Each number is 128 + 32 x the weight over its row's rms, rounded and kept within 0 to 255. Layers, rows and columns count from 0. Numbers have three digits each. The size before them is the row's rms in percent of the matrix's.

# layer 4 MLP down, 192x768, rms 0.151, rows 105-191, columns 320-383
100:155153168143110205037185113172168146099090141095147112192157149132163154114142076150194123153106118113139135116118120156150156133120144106124144138086220108139095175129123177179076111154145134
099:108079161115152082132077112150076168156148087135092094107106109142089114132147150141116117135116105114093112095145164153087065096153206101194209183108116093111158082159128100119126164104087150
098:127138133116186167088158150134130132144144059171143124091110100188174094108163094157162151221109123177104128140080107106128178191043091104153102103119127132170112131153151135123130110073112114
102:203112069141142102160118118150169108123140105115107123096054069155127091153093222063147163158101132127129117103166075117101119101151158151120157157176130097098133188163077151142155079083105147
098:194056115128114154071130093095143157084138122116167173117165100082145157079151122129108115101102198111132100113099176175122164064115121080147159172159139202097143114111093090168140157202141092
098:095105078133120091182084114109116155107120130165108104113110135172143109062136153150160139080125064111167135109196112139096131141182124172175104111165125116136113093201101080111152143098127106
100:123100066092195150173099138128142145113133111147118135132173117133146146100148112046093147127130110186128153148103127141112158102112146098101126132136137136131095141093196150079138144157123089
094:132101070068130188133084132162205103079086084095154074147079144105133191085061151146151156147136163118104132135182156094111062149156102103070127045199149201184080158107148123118122122129138124
101:093120125127128054109103125120108160119150132136149141095112179147097121060163073174142107181104131083140172119206161183148194114196091111116155129138159128148113182126113108146105126198138175
098:114176090162060120148149110116090104168090104088149120211181083098042153133180120105105133151146093078141110103132176096109157081125125189148125160117117158107079138159140095127151175139142165
098:116165153144177111160117134114071145134160178145141115119138168165086155125103155128165109083108136131148128116204116110117139102154137153139115147121078126134167078121108118135128132181136105
096:121138171152112143152105125120147084156075078155107151083111095169150124150095186147115043129135113175164109142154135106155120173099145099092162130166097158103122113127131173163109109134113145
103:115093118097125101110093116126081125114121174170110193138168130111137120139132153136086086111187121136104159131134123143071145147098160131066102102069108052120066185058101143143114132140153137
095:087130116101065105131109195091167096101154126111089132158132115204184115030019144110118135136111060136133127123121113136110146139158130131144101176149125126128114091114080108115089087119143108
097:142119098112132112090086133064129160138087147107113163098181078136103097143165127115131109123128156082160126146089170149162186192099085070176134118136114152131112091178074111210078149132135135
098:132093218157161100112085141116127090128100107154121143207163109158143152142076125127171095152123126125153053155189153154121088154139045125095081187198147153121080132103115118051143099121105064
098:102160067076059097095112112130138121183126111134113158157137102110120137141157092127123138135107090093158139113166179150116160180149100093055106167181081108047093085140143189138178050150163096
095:106095128123146121171133101142078092104127055108164150127129137163189093089088184183140099141102122098097103131090175126029220163179099082058141133143128130149138114142135086097118168086127156
096:145164094114060158094133153088118129149096141091129142145166135150186111162108104123115160146151133052156062108135150065119125140150135150103112128128101092154172118081076145163153093142141137
095:150106123117181179093149117108086162146100144180094172089138171156216126113081163120168136141146117136122113126124147191150126126124108124096054068189066123097131120130120133131135206153161121
100:173111134153125094161140116103121117177117154213148178159165144138130182105152145124137180177134143135129113161080118115080144099131038135174084139138116192163112127133179173113130149093132135
097:116112100086116130147225145135112135123154113172115085138101097071156166184126087109069092117103051081087153136127109186089193144122104131216155116154153143139131127147137180088116115106154093
096:075143110117076184119111145097149138103109131127127118085137134148125122173134162111098084099116170137161097127095109225081149126155054114080135132077094105128184104124166179085141171141109100
101:157136118122097146088104133087152158106114126103100138131130101153146158107108134144175108120150116102138139178163171191145114101149174140142123169085145133196129115111154157136135127091114146
096:137102096112153140170174083154084104080105106169149114132109078174094156112134078099076100150135127137109188108179163097123108078079115146145094100089165138158112134082128112135106122131179142
110:115132163125135120054132131146155131126130122110130077114095106127188185176096172104224086189122180161169113077162119139207089046121144165136143106168096120202091089147152105112093119134100154
099:125154074136106095144109113113106169209141106094102130118169151143137146080082157140132135103119091148084170174091154112191110145094125130108130124118162130102177171074119104142139076180133138
099:167179100072168115194197163118053070160157096126135200100118093122076133135146191107119148061122114128050081122144055099135141141151120162130103123174105153113077084129137109097163127068129177
102:167169187116076115130096139158149130108088123092158141048157134130090135152077105133104072162135145162130136112153163051170072115177160167107148160196107115064137157194172138118143110104105161
104:118092133095205153085130124127128109152109110128165122150118123205146102181137121113158067123130171122103148181087155134106163167064169141113116103147158137111160146139210119147152144172154095
098:140170122100138104127115113135133126099151169178063093120152143128124191123103100162167052114147160132130152103205154103126179103089138156109164190097168130101116122132160175086075131130088121
103:121127075140078081110147173096175132125117153081107114115133151136140154091133133124206065182140099159100124132144117068104105208097121135090150182200134147071149113164090073116118144133144142
101:184089188145196138135134127111125135162106153099107116071117057110094069114148161162117143132106161074148131130137148082166196098095151149111103153154096160096161144112066188094154151149131131
100:169167145160110172159105127096118077140156138145154101172071109191159104165106108141107115092147108105122124134120120103057139109134169186099088099130121120130148155171134161139097121095135147
098:105136096135174172125154138118129183085138079130102101159139141096179130108149115072114161129166090171067155105090156203136142136164114119213142070055131188134127126119169129159135116128154102
102:200137116147094116146145136141132140136155113084171109133138158097155118130146094154119116166155067129179101088179162122152117077104139133102121049075180088136133182110147138076150173129116142
099:137110044127120190104212143114075135106125085134092127110145182121153157083150173133087061116147217110097137128099116158201174146167141173138073144125134119175184146124124085129111154176087108
102:111106086121107032133090130144127130136119128085139100138071123101160107204163128170087173107106112140160131160179134092085116101055164134097180147140116105122159167116139214103083119107149095
098:149136178136136169187158186143138139099133156139113156029160117097098165135133109118195077108158114151170116151153106152134134152153147154110106093101132135152162123135118115180134087123114084
093:140087156157217158172124130117128159157169104144150164141141101156112115159117076057114092146135152097102095070126124164105052095118070093136144105075080143126167055112113053150106121166128138
097:127142121122154188152117172144084160116090120064070140063134163193106163141174067149154109082124143134131098112025156098157184160116070127052104168198120211157198085139132141085160133137132156
102:116104125175126138136117111098152154067098108124149154155176119108140084085089164121118082154175142173123124104121124130102146123116129138145130102088071044167105154097109083159165109148127133
103:127157138154137189155089082122175146107175083120149129149173119172103097130097120111106156152181128090121110122128132141155150144160080193137093129130133142074152166102068051117127126115108146
102:143134156139157133150102153145197098129114134091120082138120149113143124118089067158134102169107127101147107117175200092152091163147064158087115106123130183095136152191112052183108093169141135
102:109130121138119078124125132101150103139161165127099158108122123126178116215150148170177137092111168138138132157176125151129113131130152082178168146172117129121130085113155167184096172136167162
105:106094100141112164080158135136149121110146155161157140139177123108193108097130073151156097072141165140175128094108154198127173169112103130062185202155134144122093166111097190139136120087073108
104:085162169092131110100162129127101156158146153088096093175093136124145102170118116114132184118115184167167162165135157082165075093143118121142103131091071204133164072128141105107142073167130080
100:143096146133033127078088093098132148085134147115128198098136133122121142202140134146118119066109187164117109108118144167157096105095145126130098130114128130073083110110065086116153150191161141
099:140181100127132149099076073105130162140118069147107057127117139101128153146090155180140111147103088184101089138177169146141127147145115097142185121147109086178081163147135126093068083123173153
100:142173110193106139113139139085184168146130132148147122073118127098113132039148107153174113074164149134157158139178120095119176142086097064160152157117102149191134125137131167141111121100123134
095:111140159146136083159179129166113166140087107150170094091140146153115136156142117171143073115087169092071108171148154181113109169160175073140128139148158153107107108097117144105075107129117137
104:108139174167107115161151161141055092132119190154142114148126134154141116101097127119180134134144057146170125102170101144175142136169151140113107169117155096167148121129138162119123176081101073
099:129167072172115137152112111171178174083135101081156119159141113119133146076183176055124132108136149122146099133136071097157154183170129173110091117111208147141103149113151106124148074146110095
099:148171144176091199151134177116116107091126181168102131129163154102123156102130056088131067138130085120113112087113121177152112159153116154130139155125107131089122149101181092129101137124115165
103:146127127104100090127087164152115139105111154138143116117154066099089084160124134127124114133146125083128103142156132128183132118079191113062157152132099119207155123142126099142177097187140145
099:182127165166106160109130120099095083173146051147144082054107153123123169137166130133146095131146173149056163115065077167080113082125176144136145178144097107124130137106133097094187146078146164
096:117118089125087179099159140107149061132119102115120160101156137108107132073162132134130086119182115102101132141132106105094182164072183156131140161110171035132084100109098114139103164115131147
096:167170174130129151159140152090091125155106080133145126124143124112149211139067111121107120194093118143152187115178106193119130090156186105080118105143122185203121134130176100117144149120115096
103:131139190148136115158168143137139178102111141110107083133053104177148146148137165110174158158141170092121130119101138068131143085085095150149130140141101175095141138074118187080095141076115096
093:152117180126154147156119171145139151166064116099127199057187100105171179089168138131150150172106135067135130153125140173103144153174023143100140140147086152174156128119131120170169101109145121
101:132110159133167119133101115129124109090155117098100146123113132089129156153141162103078117171116107152122174156126117168075153118143149159158152135210185110111186126150168067148085138133141151
101:130111076137071087104096125088141120097087118127086169132112101099126083064148065096133151103148116153155098139149132141146166145096073125111121207099165178086118157068133101138136111131140099
098:086157109145095082152147151122138168188109124122056134119105147139174116197166122093171167125113101138186114128153175141052077182159121170047175119140118112135139079127153131156117126121112120
098:100120105122099126109125168058081122158081094107116138142144163154116083122116151083143188118099110158151139115095105146112112102058124095083120154092143110189102050142131187138134161096063098
107:144120133135234109143157135134156098135137120143167133141162158172108137153170125158075153149118098119126072112125148182090070174098129183116162148166152145168143130112088044160157128110150122
099:140146157110071069098090137169163076133167141135133079180079145128149143145121181088133124146164127119114157127127148147113152139172089093113127095101081121135132134199150170118129151084148136
097:096141142118118155144116155139080183065116083135109173103146119073107106155088137156124124132119118133129133124165132181120113067177163198110176170101107105095108148169103094141105157123132111
096:089087131194179204172161130174162182117164120137143147193131102055105144100185136125154227152188102126112170137156140135142137171156120119108113106098114100144177218136087092105145115140162069
097:115144149103153153130125146110136084163117116134109103132171132120098063136072129118131067139126161119108109169073101042083129200143086094115143100130181185075153166078132107097168120139114180
098:129128205181173185102182132160146112131183155118131151115107137115118143175119124132108089149137107097124098190162088143145082115103079124085088088144154139095103143146087109117124156095102087
103:122125095197114154120114143077155132111150125094131182112160125181179177183084092090110182127155121178102134165061153154133147099093102147071104100108153095108133106099069140161130107112083173
105:122130150143119113114184146071145118158156098120095081107162170163090123152133036115150094116102113129121110137125121108112091081112103134071129123106127141116114155138143144129135127098206120
104:134132127096183092131116122164152079117087137125111129127176107151147137128106125106187153067119103130133167120056099087146216128124162065193093124077121125136147098138109103065135144172130085
099:096098098099127095112117145187159100077115128126104135115136124065173122056158153134092101148133142100123126136182124102108168128122133124128138118093067069117128132206088183142110145125089118
095:070192152145171105122105130207056137045103148130058081111155164104136091153180144091104147150148141112137171115078165062069107180096128072102164146147140143123155178122122178104158052128117087
107:098159156122107213122134104132226121146142075090117077204104073077209230090137109099134173135183129168063121125164132116179101178134117118144108168067070118045096193117136135108137076084122110
098:130151091103172140132064196154137088172124101178149086105130110224125195145129052037144141097132129130162134193113165059125065059133098139109127156166129161146170100147164113133068116104077155
099:138172160134110179099065118142167154171093097118153123131140097133146135084136115089146140183114168156088120165081095152099129104100120144093145131110056140101125119104180122089139110149151106
097:113148121124147114148164067100135083130139137091189171154139108119109119121110128134064156092143131091163183208162104109134139108134109114171188109138163142133193101097151123110113140143140142
112:105133118156142098097116142106141106092132078096134171156144148168141154089112084123094148171144134145153132117125161092103127143106108126066078186109076139133110117139154117201083108069180167
100:166150113096123133165136140152121100164101104172101109142083095078149138150120197148145105066148133132157167159140112139120142144140038140123141103114081125152094130064090149149138119171090137
101:084132135123124143153071105143176167165117106154126164057117083114157106139140083160147117167141055101151194061186083110110102140120164128061096136181148116132110125168165113116113091133140142
103:137106118165162065158114104166120134168152081101104147190099119146157161182098165090145193118123157151096149105093052103121118126140125139158138165143132080222141104086097090170123110121120128
100:114085171118142074115131069164077139078144137133126111132206050099075096158137157202121161105128114165153124198147100135138069153155172129165121103138164100062108058138126144106138169112111106
095:119122108139115120136078119167102119138146156153088103145110142167108101083152118092147126133138116076117136167138071111182085145161126109117087118145151123139084137156106175131127142148096111
105:121180130183167097111110098120075072121159119107118103134137127178179117127072116142138141146103080198124099064148089126143088104092102095038176122183168101118134060113142111125051123103127104
106:096104170090110155154137123075164166147116132169142134122159137118114158168097188123107160095157106137085099140106153126121179165151180119184128083117118143071123117096165171214138194116120219